config.toml
n_layer = 14
d_model = 64
n_head = 2
n_kv_head = 2
head_dim = 32
d_mlp = 256
vocab_size = 2823
activation = "squared_relu"
norm = "layernorm"
norm_place = "pre"
norm_eps = 1e-05
positions = "rope"
rope_base = 500000.0
rope_fraction = 0.5
qk_norm = true
attn_scale = 0.266
bias = "none"
tie_embeddings = false
parallel_block = true
init = "normal"
init_std_qkv = 0.0839
init_std_o = 0.0159
init_std_up = 0.0839
init_std_down = 0.00793
optimizer = "muon_variant"
lr = 0.0113
lr_mult_qkv = 0.7
lr_mult_down = 3.0
beta1 = 0.9
lr_head = 0.0163
warmup_steps = 0
schedule = "wsd"
decay_fraction = 0.919
decay_shape = "pow"
final_lr_fraction = 0.0
batch_tokens = 16384
seq_len = 512
doc_mask = true
train_tokens = 148700000
steps = 9076
dataset = "wikipedia_en"
Each number is 128 + 32 x the weight over its row's rms, rounded and kept within 0 to 255. Layers, rows and columns count from 0. The size above them is the row's rms in percent of the matrix's.

# layer 11 MLP up, 256x64, rms 0.232, rows 184-236, columns 0-63
size [ 19 113  84  87 103  89 108 111  82 113  92 103 101  89 100 114 109  86  96 100 109 104  92  15 108 107  96 100 106  99  98 100  87 114  97  84 106 101 108 100  88 100  74  96 111 116  94  91  94 104  92 110 116]
[[135 154 167 130 106 105 135 190 119 135 144 161 133  90 129 163 113 138  75 193 119 153 115 122  75 141 169 151 152 162 147 101  81  85 153 124 177  79 148 131 183 103 145 108 138 152 122 190 130 117 162 166  98  57 141 117 146 156 130  83 174 127  76  82]
 [133 149 183  91 138  91  94 137  82 136 203 123 169 124 124 164 149 120 163 129 142 139 105 111 139 125 182 169 168 147 115  93 126 142  99 151 167  85 156 172  54  94 156 111  94  48  87  99 125  94 130 132  72 137 129 130 118 122 114 171 126 180 132  90]
 [ 79 101 107 105 185 124  86 111 161 202 168 144 166  99 111 116 134 107 105 125 150 139 107  88 144  58 111 122 154 144 122  96 123 107  92  92 148 150 103 180 122  83 122 167 132  83  97 124 126 133 232 170 131  98  98  73 151 141 121 156 157 132 136 138]
 [ 65 114 153 160 122 145 159 140 130 115 122  52  78  95 174 139 166 134 195 113 150 155  97 100 108 156 151 105 160 166 141  99 145 141 156 119 153 133 170 178 127 124 183 118 107  83 149 151 114  76  72 152 137  63 119 156 120 105 118  70 136  84 111  99]
 [111 133 155  56 112  60 115 166 131 120  97 169 159 175 103 104 155 162 117 136 146 127  75 118 122 100 140 170 169 106 108 120  99 153  80 163 117 149 110 175  86 112 108 179 162 121 140 110 187  53 137 154 147 104  80 195 140 111 115 141 155 111 107 116]
 [160 125 136  96 110  77  78 101 152 130 173 131  89 146  84  93 153 222 122 147 130 137 127 125  81 108 185 157  90 133 125 146 137 130 153 151 150 116 145 139  44 138 159 164 148 178  85 118 115 100 138 106 130  90 134 142 138 205 167 122 150 164  86 147]
 [ 70 123 123 154 120  79  92 147 157 199  92 152 102 170 131  83 110 114 125  96 104 139 169 183 104 160  66 113 111 166 138  96 126 107 126 150 165  81 133 168 146 114 115 155 161 152 141 134 171 105 105 107 109  96 193 111 105 165 120 133 196 184 127  93]
 [171 122 172 178 114 116 166 128 112 162 117 150 130  66 118  71 103 179 152 107 118 189 150 157 135 132 132 155 148 110 126 136 160  96 125  79 171 132 184 139  80 147 175 145  95 127 143  96 104 137 175 177  99 110  93 120 114 104 144 107 146  65 206 106]
 [127 122 107 118 169 116 140 132 156 102  76 106 180  98  59 128 149  95 127 156 123 155 121 142  96 149 120 145  87  84 126 105  92  88 139 116 133 209 146 203 131  98 134 159 138 108  85 114  67  76 118 114  81 110 112 103 112 128 127  71 124  46 130 113]
 [145 145 165 131 112  49  68 147 183 107 103 182 126 124 124 141 175  97 142  81 130 128 173  50 137 144 160 114 137 114 124  98 144 157 155 169 163 105 177 164 117 120 139 183 148 179 126 139 121 106  84 129 123 136 153  75 144 146 110 189  74 132 106 141]
 [143 133  97 169 116 160  99 126 109 132 170 172 158 132 139 105 203  82  86 171  75 121 154 108 131 136  65 123  49 191 141 143 101 166 112 153 143 114 114 148 105  70 148 104 176 135 144 152 147 169 128  90 117  95 132 139 126 207 124 161 120 124 124 100]
 [ 97  97 193  92 169 128 133 146 136 123 123 130 158 145 112  86 167 180 113 134  74 166 107 103 142 114 124 190  96  93  84 102 106 128 114 113 144 102 123 164 109 157 190 188 159 112  83 108 143 142 175 143 153 118 115 153 145 151 137  60 158 136  50 163]
 [120 107 134 181 140 142 129 129  99 182 201 111 100 128 102 151 189 151  82 126 180 150  69 117  82 154 118 146 110 147 129 139 157 144 152 170 171 114 118 167 105 109 144 162  73 105 181 125  78  96  85 156 107  68 127  95 119 148 121  84 125 108 109 184]
 [ 80 170 123  87 144 196 144 123 150 142 117 105 109 134 110 169 106  88 178  69 174 127 216  86 129 148 119 124 111  94 140  65  85  77 132  88 126 127 139 138 134 124 151 189 155 117  98 125 143 141 146 156  87 105  96 115 126 145 146 177  78 145 173 140]
 [153 131 165 119  90 117  82 116 115 113  87 190 157 105  99 118 129 131 103  83 115 141  96 183 138  82 145 117 137 102 139 115 142  90 161 122 175 122 112 176 116 102 171  97 162 113 113 179 146 201  42 156  83 119 141 123 107 132 100  84 181 171 100 146]
 [101 170 156 128 147 145 161 144  99 135 175 105 138 204 117 155 194 151 143 102 102 137  63  68 105 108 127  52 109 174  99 145 107 120  87 127  92 102 115 190 150 108  95 151 127 116 159 123 154 104  84 164 155 120 118 147 144 162 122 102 132  57 149 114]
 [ 98 141 169  93 175 122 147 122 140 153 152 139  90 140 125 194 131  93  93 135 140 154 153  73  74 124 118  60 106 122 125 153 155 179 162 115 151 126 118 151  91 114  96 138 175 182  87 114 188 163 144  75 109 115  89  90  46 112 112 123 149 139 140 102]
 [ 93  78  98 171 113 117 100 165 137 106  99 215 114  84 126 153 120 117 109  67 129 192  90 125 102 111 119 121 126 133  94 112 101 155 170 164 124 104 108 167 141  71 168 140 126 180 134 184 114 151 162 140 155  89 141 153 133 198 175 123 117  99 124 160]
 [113 183  53 105 203 121 135 151 111  80  87  87 146 144 139 170  93 133 151 154 155 140 126  75 154 118  90  93 113 118 148  97  80 145 122 133 140 127 133 110 128 133 172 179 138 176 173 136  67  84 127 136 137 165  94 159 162 118  77 154 152 125 147  72]
 [111 122 145 128 191 139 170 169 106 160 157 151  95 113  63 120 125 120 148 153 172 127  98 108 148  58 130 156 101 177 154 159 108  85 129 111 194 132  73  89 104  93  98 219 127 132  83 146 137  86 143 117 134 154 149 137 133 131 156 137 154  84 139  86]
 [174 129 178 170 176 161 154 146 117 138 140 111  98  77 118 115 179 116 122  97  97 106 159 126 144 135 100 158 168 104 122 168 144 124  69 156 191 168 161 115 101 131 208 110 100 191 136 129  96 106  95 176 138 125  97  95 123  99 115 132 138  49 129 113]
 [147 163 110 181 148 149 128 180  92 135 144 163  99 127 143  26 157 154 120 159 178 162 110  98 147 102  78 134 122 156 125 136 110 119  71 101 139 140 171 135 121 121 127 138  78 103 199 137  86 150 141 180 186 111 145 133 114 101 194 124 136  97 152 111]
 [205 124 120  95 117  72  98 124 109 128 142  98 133 191 149 121 148 142  78  97  52 121 170 127  72 109 148 148 140 131  94 137  41 150  68 126 109 130 131 123 161 104 173 152 136 171 141 120 112 140 159  81 123 122  95  93 119 120 127 139 187 156 167 111]
 [108 179 195  92 158 115 111 182 133 111 121 194 150 124 102 147 163 179 132 110 100 140 144 107 131 189 153 131 166 156 181  66  72 103 150 164  59 122 147 132 132 122 159 109 140 120 143 153 168 163 164 168 112 109 141 102 110 122  84 142 183 139 120 165]
 [173 111 126 196 126 113 129 129  87 164 160 138 135 105  97  83 142 117  96  55 133 171 162 123  60 144 180 174 145  95 156  88 104 146 170 140 205 122 112 150  98 150 114 136 166 120 117 126 114  44  88 145 120  95 124 110 169 140 128 131 110 138 155 162]
 [150 177 142 182 131  90 153 122  88 134 154 196 174 133 145 123  98  85 119 170 165 131 175 132 144  88 148 141 147 118 137  92  99  71 119 129 153 102 194 161  78 115 154 134 125 175 118 109  99  72 113 117 113 148 169  87 100 149 138 150 143  43  97 133]
 [144 144 101 139  83  89 183 180 169 165 117 123 128 133 110 163 148 177 105 151 148 119 144  97 177 110 107 139  54 168 115 100 141  94  80 135 118 162 120  99 108  74  65 217  80 146  85 151 130 105 170 125 142 128 120 123 128 121  98 148 175 101 128 142]
 [147 123  91 132 130  93 119 170 135 116 208 128 126 168  85 132 143 111 153 157 106 179 159 201 145 137  72  71 170 147 132  84 127 130 111 115  82 131 166 157 145  85 103 175 148 123 130 111 141  98 101 131  56 163  87  94 121 115 126  78 141 150 146 185]
 [136 106 139 117 116 144 117 114 147 130 166 145 114 212 101 164 144 142 102 105  55 154 139  62  83 126  60 153 185 173 104  61  91 141 125 165  73 117 105 178 147 111 155 144 135 145 114 123 149 177 132 144 154  77 119 109 131 114 163  82  94 125 124 121]
 [161 104 167 112 107 101 115 142 193  58 105 108 146 119 102 129 100 134 142 105 173 148 119  91 106 155 127 181 168 129 140  67 107 172  99 198 127 125 130  79 151 139 159 178 117 100 102 202 111 111 118 106  93 159  85 104 177 177 120 146 114 119  92 114]
 [133 106 167 136 118  98 118 108 154 170 156 123 154  97  85 148 162 124 173 155 105 168 200 125 137 120 110 131 127 100 125 132 138  91 102 138  64  98 114  76 121  73 106 163 109 221 136  70 134 194 145 114 104 103 116 100 124 132 138 159 181 134  85  83]
 [134  96 115 108 105 137 136 123  93 125 176 116  95 105  86 123 149 124 105 132 133 134 162 132 160 162 139 140 168 125 135 109  70 100 151 174 106 124  82 177  90 104  98 217 193 163 126 130 160 121 229 142 114 157 102 130 128 131 106  66 125 168  87 104]
 [170 100 167 129 176 130  61 133 122  75 115 158 130 114  86 109 105 161 197 134  74 133 120 124 148 188 122  84 147 135 135  96 152 129 131  77 168  97 161 160 138 131 150  89 139 124  92 182 114 110 190 185  85  97 120 154 124 101  87 127 148 152 177 112]
 [180 185 158  93 152  40 124 130 148 155 157 134 146 146 151 115 189 116 179 171 118  98 172 127 140 132  87 143 107 147 157 126  97 119 160 132 129 124 162 132 113  85 189 132  67  93 124 128 104 116  85 127 131 137 146  62  72  97 107 144 155 135 166  77]
 [103 141 125 127 144 165  69 117 121 157 110 157 156 146 130  82 148  69 141 105 124 152 128 104 120 121 118  67 174 121 159  90  65  83 109 172 129  78 185 168 156 131 196 134 101 170 144  85 160 176 153 136  89 122 138 132 126 109 196  95 160 110  96 119]
 [149 105  96 160 126  76 121 132  75  80 105 154  76 231 130 161 147 105 123 108 149 112 116 111 141  79 171  73 140 150 131 104 114 141 175 133 118 136  86 131 170 128 139 156  99 144  95 205 149  94 135 191 121 108 105 146 151 127 121  77 149 116  96  98]
 [126 101 143 105  80 124 114 149 114 146 155 120 205 155  82 149 170 119 153 112 164 161  75 141 144 109  76 169 104  92 148 156 120 111 177 139 143 149 136 125 109 100 120 120  76  92 171 190 171 107  64 119  92 121  97  69 145 177 127  85 134 171 111 100]
 [111 164 148 130 149 110 100 105 127 123 146 157 140 138 145 187 116 167  96 156 122 157 148 216 149 193 127  46 134 149 147  89 103  99 147 195  92 129 101  93  82 102 170 127 151 125 139 143 147 173 150 131  72 121 114 120  98 182 122 123 113  89 149  77]
 [126 166 144 143  78  89 156 113 134 160 158 170 137  94 135  90 176 121  40 107  89 176 166 134 193 107 103 143 133  86 176 170 149 120 156  80  94 120  86 166 131 118 126 131 119 118 144 197  83 118 162 162 108 113 105 147 102 100 133  97 129 169 161 107]
 [158 151 140 130 110 136  88 129 115 198 120 170 111 144 161 120 137 114 132 132 109 116 197 105 157 130 147 200 115 137  79  54  83 115 161 166 172 121  81 158 139  90 121 121 124 160  96 158 208 115  97 133 112  95 117  94  84 108 177 141 124 100 178 133]
 [ 50 156  89 143 128 107  88 171 139  96  84 136 109 120 102  75 142 129 126 128 104 145 122 188 128 126  62 162  99 143 166 110  99  83  96  96 134 194  98 139 116 146 143 156 155 104 148 133 204 134 134 121 150 163  91 124  80 173 114 128 127 119 114  52]
 [115 156 135 134 131  97 121 183 180 162 168 145 113 119 137 134  99 123 168 151 165 161 102  93 133 154 154  84 139 123  98 105  94 177 109  71 142  65 132 140 124 102 159 131 154 135 106  58 125 153 151 134 159 163 119  49  41 173 181 130 105 119 114 121]
 [127 161 141 100 170 117  39 122 128 124 115 174 127 110  68 113  80 185 145  81  93 139  83 136  82 168 157 182 121 206  64  97 155 139 121 187 118  87 116 164 145 111 120 129 119 165 109 142 125 129  91 136 110 119 152 169 169 135 123 129 133 124 155 146]
 [179 160 120 179 139 112 157 137 144 105 196 124 114 160 174 138 172 167  90  97 167 110 146 162 110 102 108  67 124 129 137 129  89 127  82 121 122  94 174 168 103 122 131 120 126  77 189  83 180 118 103 119 112 115 106  77 135 158 179  91 169 163 156  89]
 [206 120 145 136 155 153  95 153 151 115 112 151 134  96 113  59 131 183 172 111 128 121 101 178 141 207  79 112 126 194 113 139  69 106  59 103 158 135 164  92 105  93 145  99 125 119 144 124 129  85 128 104  86 126 105 102 125 181 145 113 106 154 125 126]
 [ 81 167 195  91  96 114 129  97 145  96  67 164 152 105 202 110 138 159  93 124 147 146 134  84  34 105 107 136 139 163 137 129 137 151 122 116 153 132 119 154 178  88 150 152 127 126 177 100 143 139  62 165  74 163 100 150 108 159 109 123 127 105 137 122]
 [ 90 147 126  92 120  81 124 120  98  56 161 107  92  84 137 177 138 132 139  99  84 152 102 127 117 163 113 136 195 131 137  87 105 157 102 179  86 166 128 120 100 103 125  90 120 126 101 128 186 109  59 163 116 140 100 100 166 126 118 146 119  41 147 168]
 [ 87 144 157 132 171  83 108 136 121 144 173 151 114 139 106 109 150  89 141  82 212 150 125 112 151  93 153 126 110 117 156  95 128 106 132 132 151 105 149 104 100 159 121 164 138 133 229 124  14 173 120  84 129 158 139 127 115 147 161  95 131 142 107 144]
 [ 98 124 132 126 176  89  60 155 121 160 105 112 125 185 124 172 163  92 110 110 185 150 135  95  98 102  97 110 139 108 140 109  57 112  95  97  52 143 141  98 154 130 145 113 154 201 140 132 106 107 141 132 119 135 122 145  93 156 224 123 138 162 119 106]
 [127 148 135  91 171 141  79 170 144 108 132 170 166 130 149 100 197 135 132 124 115 143  86 158 173 131 100  24 134 118 181 129 111 156 124 163 125 133 169 136  93  92 102 122 123 104 103 172 145 103 118 144 108 140 138 111 113 172 161  63  74 116  72  90]
 [176 108 126 114 127 139 152 109  82 105 113 110 151 115 166 153 195 134  83 122 175 158 146 160 143 123 168 146 154  88 164 123 145 118 138 110 182 140 146 135  92 113  79 155 149 103 145 105 149  96 149 152 124 165 118  46 106  79  88  34 177 106 123  94]
 [167 135 186 153 111  88 138 158 169 176 126 153 111 168  74 128 153 114  80  97 120 164 128 147  93 131  99 154 110 135  88  94 118 116  79  99  84 146 184 173 151  83 129 145 132 143 128 107 186 159 144  72  97 121  85 125 109  75 174  70 135 164 113 159]
 [181 121 143 141 133 149  54 124 155  79 122 135 222 147 133 185 133 186 172 111 116 146 109 150 144  44 107 121 118 169 131 117 133 161 129 116 111  57 131 128  75 112  98 169 113 108 159 148 116 135 134 149 102 137  89  93  94 157 126  72 117 112 138 121]]
# layer 11 MLP down (transposed), 256x64, rms 0.343, rows 184-235, columns 0-63
size [ 24 105  95  92 110  83 109 115  85 123  96 102  91  92  94 117 112  90  92 106 102 116  89  24 103 104  99 111 103  88 108 106  90 119  91  84 106 100 119 103  89 115  77  99 105 125  83  92  95 110  97 110]
[[102 141 151 136 167 140 150 101 131 128 104 151 121 147 106 141  56 106  99 135 120  69 104 146  87 145  53 163 142  91 176 148 166 177 151 155 114 164 143 110 168 124  66 132 130 172 128  78 154  96 160 128 122  75 143 207 164 129 128  85  97 101 157 119]
 [ 75 138 126 135 140 136 148 185  88 101 159  86 179 173 100 141 147 158  48 104 143  96 135 147 155 122 138 132 110  95 114 111  93 132 135 108 132  93 140 153 108 151 103  84 153  87 133  76 163 160  94  89  67 175 150 154 147  87 135 167 142 184 180 167]
 [147 109 100 139 188  72 119 126 112 162  89 127 129 127 149  97 171 141 140 125  98 123  98 101 163 142 167 165  78 126 146  83 105 117 107 162 136 254 152 129 149  97 162 118  60 184  78 162 106 115 118  77 143 125 127 159 129 129 125 132 102 139 148 112]
 [150  99 184 107 118 100 131  95 108  31 123 118  88  82 103 132 179 106 122 178 104 101 149 179 185 140 146 134 165 101 158 158  93  65 151 123 141 150 127  84 197 142 104 117 111 142 113 148  90 133 114 111 105 130 195 109 177 122 155 103 144 135 116 142]
 [120 108  89 150  91 105 109 191 117 158 102 139  57 187 137 161 129 127  85 148 151 147 124 103  93 113  67 176  75 117 170 132 168 147 109  99  95  82 116 193 125 154 175 116 132 108 165 159 130  97 118 102 128 108  85 114 107 180 116 168 102 178 152 132]
 [163 109  95 138 127 133  66 105 134 101 188 123 168 110  16 128 142 147 139 148  70 141 119 105 136 143 174  75 174 118  84 168 149 147 119 110 149 105 107 131  87 128 126 132  90 185 114 113 124 164 181 132 126 128 164 113 149 138 184 121  75  97 144 147]
 [142 146  96 145 111 194 161 131 130 153  76  83 131 145 123 157  95 149 128  42 118 138 117 154 106 150 153 135 129  76 154 201 130 170 142 114 187 135 112 139  71 156 154 147 119 114 133  69  89 108  68 102 168 132 179 106 143  69 108 146 144 107 144 118]
 [ 92 166  75  95  75 181  87  91 117 129 151 124 149  98 170 155 134 128 173  94 119 196 137 132 167 131 113 159 219 113 164  99  65 148 143 136 126  92 107 140 107 110  71 127 127 127 178 132 148 132 118 157 129 128 136 114 117 162 184  66 110 105 110 145]
 [153 138 136 127 111  92 112  87 118 121 126 123 116 134 119 114 158 146 123 151 140 195  98 100 124 141 116 114 136 145 136 152 101 123 114  90 105 255 129 129 121  61 106 128 135 112 109 116 124 137 148 129 129 111 135 126 121 136 155 120 131 123 144 129]
 [ 76 170 132 121  91 114 130 121 184 122  92 134 106 178  79  98 203  87 139 138 123 171 114 130 114 126 125 165  91 146 162 127  91 116 202 147 197 100 145  87 171  99 107 134  88 150 109 133  85 105 100 134 131 135 156  99 188  84 142 157 130 158 102  97]
 [ 96 143 120 151  71 201  64 178 104 118 116 113 117 118 168 141 135  83 116 152 107 147 124 168 123 126 155  90  63 112 107 112 141  84  90 137  99  67 149 165 152 117 135  79 106 111 180 121 108 181 140 123 122 161 149 153 192 121 107 186 133 125 150 173]
 [121  74  71 109 141  76 119  85 141 110 122 123 171 165 167  95 114 132 136 109  71 158  87  96 136 139 187  85 169 111 143 131 131 103 121 154 164  93  85 144 142 124 151 170 147 149 124 145 170 115 113 137  29 116 110 148 211 137 158 144 124 127 116 172]
 [128 148 105 111 175  50 175  78 154 165  91 106 126  81 124 148 144  78 179  97  96 204 183 116 156 133 169 140 146  85  94  99  87 129 125 141 138 126  90  88 101 128 106  99 180 127 147 129 144 172 127 109 143 140 100 122 140 180  95 114 185 129 111 120]
 [114 144 122 135 150 186 139 196 148 130 168 182  94 114 167  99 149 139 126 117 139  97 128  79 137 181  90 141 150  56 167 116 102 113 219  86 133  83 156 132 103 101 109 118 142  96 129 152 141  99 106 123 127 108 114 108 182 136  82  82 147 123 104  69]
 [192 128  86 113  98 202 130 125 147 123 110 104 135  92 131 128  82 125  82 118 159 166 111 111  92  83 145 108 185  73 110 115 176 149  86  91 156 170 149 116 114 116  91 167  66 124 164 108 142 129 126 148 155 187 140  69 155 156 174 145 152 128  92 136]
 [137  73 105 166 208 179 139 101 115 137 148 162 119 111 137 112 132 127 133 110 111 135 107 202  66  89 128 141 133 113 139 144 121 171 130 186 148 181 147 118  72 104 101  91  78 133 135 147 140 122  95 149 172  87 179 142 148  81 141  60 106  89 126 131]
 [115 147 117 114  72  98 157 124 124 110  91 111 131 112 115 109 112 149 158 157 140 150  88 141  92 135 124 106  86 129 151 124 100 136 115 146 147 255 153 139 127 130 166 120 108 104 134 145 135 137 138 136 102 125 107 126 102 106  96 148 166 130  92 124]
 [ 97 125 149 110 145 120 132 101 137 152 138 122 145  90 166 115 133 102  98 115 133 127  84 157  93 180 144 152 112 141  95 137 180 148  78 108  66  49 134 132 100 114 171 196  97 173 150 131 108 131 198 152 123 109 111 189  70 114 146 197 108  98 113 142]
 [121  98 100 149 140 205  55 127 116 133 142 109 131  74 188 158 203 108 153 114 122 142  69 101 159 139 166 145 127 101 110 134 108  90 156  67 166 133 121 127 147 124  75 138  98  85 177 104 109 164 135 136 125 184  90 123 121 146 162 115 146 159  95  93]
 [ 81 129  93 126 115  86 134 160 132 120 149 147  92 189 111 145  74 147 161  76 146 119 152 145 160 105 118  80 112 137 137  89 119 126 145 121 159   7 120 141 117 101 150  75 166 158 102 138 112 136  95 109 113 149 173 179 187 102 157 145 158 158 143 140]
 [130 118  83  76 159 145 130 153 128 136 132 119 181 181 148 114 144 173 109 176 108 122 142 126 104 121 125  92 114 131 121 152 128 105 144  89 126 177 108 168 145  61 132 159  94  71  78 172 185 137  60 105 166 190 131 124 102  69 137  75 138 168 132 121]
 [181  75 111  82 169 135 152 182 107 163 112 118 166 132 177  61  87  99  95 113 107 112 118 145 136 165  80 136 139 109 140  96 125 133  85 221 161 132 176 171 106 167 125 152 139 172 123 137 157 100 110 129 113 118 113 187 137 109 107 117 117  74 129  94]
 [136 111  83 194 154 175 114 112 115 132  94 163 113 130 144 153 121 147  91  91 111  98 207 151 152 144 167  98 118 105 138 131  96 118 122 112 126 101 132 165 135  46 147  92  73 155 129  95 139 125 118  89 155 193 151 157  96 178 214 119 141 103 133 117]
 [142 134 152  73 103 154 112 126 115 112  95 154 125  55 117 104 142 128 130 129 154  76 156 128 108 118 115 113 180 156 137 133 120  90 162 132 130 156 135 117 160 225  74 171 123 145 137 146 121 142 146 110 158 123 110 128  39 127  49 153 103 199 125 156]
 [136 138 110  79 104 104 104 103 141 136  81 103 115 131 147 112 163 102 164  98 111 145 158 107 167 149 169 127  87 116 132 167 125 154 144 163  81 130  90 122 113  77 149 116 133 173 102 161  99  76 179 184 183 103 124 205 108 172 129  69  95 149  91  73]
 [123 161 146 103 120 125  83 125 158 100 167 160 176 103 147  96  94  86 106 132 133 170 141 131 147  73 152  97 151 100 132  99 153  98 140 177 139 167  49 170 102  93 115 117 123 174 162 112 137  92  62  99 130 114 136 160 129 128 228 127  77 150 131 127]
 [ 82 143 146 149  62 131 175  97 110  63 151 166  98 188 123 151 146 116  98 125 116  47 172 120 171 111 102 169  81 119 115 100 105 120 117 141 132 114 171 106 133 116  94 160 143  99 163  88 105 131 150 188 112 166  74 146 156 160 162 121 135 133 182 115]
 [109 167  68 154 191 121 162 114 138 136 109  75 133 158  72 139 100  78 143 131 121  90 124 151 112 152 148 134 171 108 140 150 139  84 130 114 150  93 130 149 118 153 145 133 118  84  99 155 158  82  90  82 124  64 137 169 135 166 139 157 175  68 194 181]
 [ 86 117 112 107 116 130  64  96 114 165 157  73 152 134 152 169 120 148 158 192 140 123  96 127 125  67 161 132 167 129 174 112 107 162 141 145 169 121 170 139 115  96  85 112 109  82 183 148  75 158  84 149  83 141 104  94 155  86 151 170 125 109 185 157]
 [147 143  88 166 131 217 106  99 163 156  71 122 157 108 151  94  79 114  75 146 123 165 173 109 178  92 184 111 173 137  48 118 131 151  92 102 159 149 120 137 128 172  85  83 103  89 103 133 146 103 134 136 132 154 163 131 142 130 157 138  93 147 141 100]
 [ 92  91 126 157 107  91 104 138 124 161 111 134 145  83 133 171  81  98 156 110 133 141  97 117 174 144 149 112 110  95  99 106 114 112 154  94 117 104 163 138 106  55 103 166 152 141 154 167 159 146 137 197 168 211  96 145  59 180 124 142  92 131  77 116]
 [200 103 119 165 146 123 178  82 142 135 128  89 144 155  71 114 137  86 137 145  97 181 128 149 171 166 118 118 121 105  96 162  71  98  93 202  95 148 100 112 143 124 148 160 100 161 115 131 134  64 142 144 149 106 106 119 123 157 105 119  78 208  99 132]
 [ 90 118 131 132 111 135 130  97 167  95  85 127 131 118 132  97  81 124  74 173 166 117 103 181 112 135 141 167 100 115 105 159 131  85 148 172 146 245 114 118 112 115  92 105 103  98 187 150 124 148 159 121 156 165 165 137  76 150  88 104 133 147  77 155]
 [ 90 137 100  82 126  83 145 141 142 190 125 125  97 169 108 175 158  99 149 187 121  94  83 184 182 114 101 107 136 169 146 146 108 117 173 107 183 156 140 111 143  69 160  92  83 130 122  89 121 146  77 129 137 133  84  60 116 149 132 141 179 139 108 140]
 [135 115 102 136 120 228  77 107 151 181 115 118 143 133 159 123 171 122 146 186  64 134 106 143 159 100 144 120 142  92 127 174 138 145 148  98 102  81  84 155 119 115 143 130  65  72 132 130 134 179  78 135 121  97 169 151 123 150 154  73 108 149  87 152]
 [163 150 147 107 140  79 206 146 143  55 141 150 106 157  84 173 168  92 138 124 103 145 101 124 160 163 119 148  83 140 140 141 113 151 143 123  92  94 125 134  75 102 130 192 155 153 134 187 148 116 146 166  81 142  80 155  86 120 107  82 114  98  71 115]
 [148 110  79 155  96  98  76 165  93 156 129 107  99 114 184 133  97  91  96 159 109  98  95 133 123 152 105 111 114 152 150 148 138 195 127 110 105 177 182 113 121 124 190 113  85 116  70 103  89 199 119 180 116 173 151 124 101 151 173 149 153  89 118 136]
 [127  91 126 122 116 149 128  79 148 109 160  92 161 140 140 167 120 108  39 123 149  99 126 128 130 104 123 141 172  97 116  71 168 218 111 168 139 154 124  78 117 105 128 130  72  47 132 137 126 183  92 161 187 154 149 123 128 161 156 137 140 109 133 103]
 [121 165 151  85  97 187 115 134 129  75 206 135 105 136 144 189 114 138 165 125 150 153  96 135 139  96  77 126  85 136 156  97 169  87 175  76  98 108 145 148 171 140 168 135 129  94 132 110 145 133 190 134 127 133 120  87  97 108 156  75 155 132  68  85]
 [125 119 188 112 121 111 134 109 148 149  84 154 122 118  95 117 133 174 122 100 174  83 134 147  97 139 128 103 126 132 111 138 167 170  76 108 121 196 143 182  92 177  87 127 114 160 211 160 118 103  82 158 109 119  93  70  52 140  94 115 129 142 153 160]
 [109 124 162 110 159  80 191  83 131  70 130 157 105  51 126 193 225 116 117 117 158 139  80  97  96 111 118 133 135 143 150 135 157 131 166  95 100 129 186 143 120  87 150 133 110 129 116 150 122 104 166 126 135  68 141 141  86  89 162 132 134 114 120 167]
 [163 111 157 133 176 118 158  66 170 116 148 107  96 167 171  89 162 114 174 129  94 111  99 144 107  79  94 109 121 101 111 158 100 164 117 125 140  76 115  96 109 121 126 181 130 109 115 230 113 152 128  97 137 123 145 130 159  92 191 142  97  88 181 143]
 [164 109  35 119 190 103  94 153 119 153 176 134  70 161  99 153 135 129 165 142  99 168 150  96 184 116 146 114 150 135 139 113 122 112 107  97  60 101 134 194 141 136 157 205 154 102 104 131 152 127 142 107 127 117  96 124 135 152 135  70 104 107 129  86]
 [113 158 126 161 121 151 115 192 142  86 162 112 177 129 118 109 157 129 133 135 115  98 188 109 136 123  68  50 161 144 127  61 123 132  87  95 137 185 119 150 175 179  86 110  93  98 124 207 137 133 146 167 137 116 112 126  81  89 113 119 119 132  90 151]
 [149 136 169 153 109 120 157 113 134 136  88 147  97 152 119  91 102 135 130 124 167 150 174 118 173 152 158 187 125  91 137 175 111  87 154 107 127  72 182 176 101 113 152 136 115 152 200  70 104  83 138 155 146 110  77 100 119  82 137  71 134  58 112 124]
 [143 161  90  88 119 148 142 156 146 166 109 102  91 115 139 149 126 145 142  98 154 174  67 105 173 136 170  93 149 109 105  93 113 139 130 172 125  47 145  82 172 133 110  80 161 180  72 150 125 105 121 117 106 102 210 159 190 133  86 123 128 132 115 146]
 [177 115 111 178 170  97 145 141 106 104  97 157 116 169  76  53 108 139 132 100 146 154 130 111 128 121 165 137  71 106 111 205 117  78 143 129 124 154 178 188 127  75 107 138 141 176 108 112 107 127 216  91 118 124  99  91 154 134 110 129 150 145 128 122]
 [109  99  87 119 134 185 109 120 123 112 125 113 131 144 133 193 104  98 127  79 138 148 217 153 158 106 160 143 166 161  76  85 104 140 133 117  99  93 166 126 135  95 107 199 154 102 205  70  96 183 137  99  94 137 121 141 138 133 144 134 112  85 121 152]
 [131 128 134  90 129 195  98  89 141 101 167 100 137 139 129  51 125 165 122 160 118 169 133 156  65  93 158 129 115 103 155 140 158 117 156  91  46 136  86 155 134 134 144 168  96 163 139 135 107 147 132 117 144 167 166 134 174 108 186 130 111 164  58  87]
 [128 122  88 116 148 133 149 150  87 166 131 113 134 110  45  66 130  93 135 158 138 149 111 119 110 154 145 167  76 132 182 167 155 148 145 100 146 232 161 101 162  55 100 184 148 158 132 103 119 155 135  95 154 123 126 118 106 124 106 127 110  75 110 112]
 [175 154  62 142  41 116 102 111 131 152 125 149 130 128 133  89  89 134 197 156  94 177 121 111 103 123 145 129 186 109 125 110 149  90 158  84 174 160 161 111  86  93 153 122 178 105 116 152 138  71 127  89 119  88 119 167 135  99 130 155 190 131 117 145]
 [101 137 145 175 174  73 113  76  98 154 150  97 146 142 130 125  98  94 127 111 172 126 104 145 167 174 193 145 111 128 118 119 104 130 111 161 101  87 132 128 195  64 185 161  93 174  84 119 128 106 149 105 129  91 127 135 195  86 135 161 130 115 114  67]]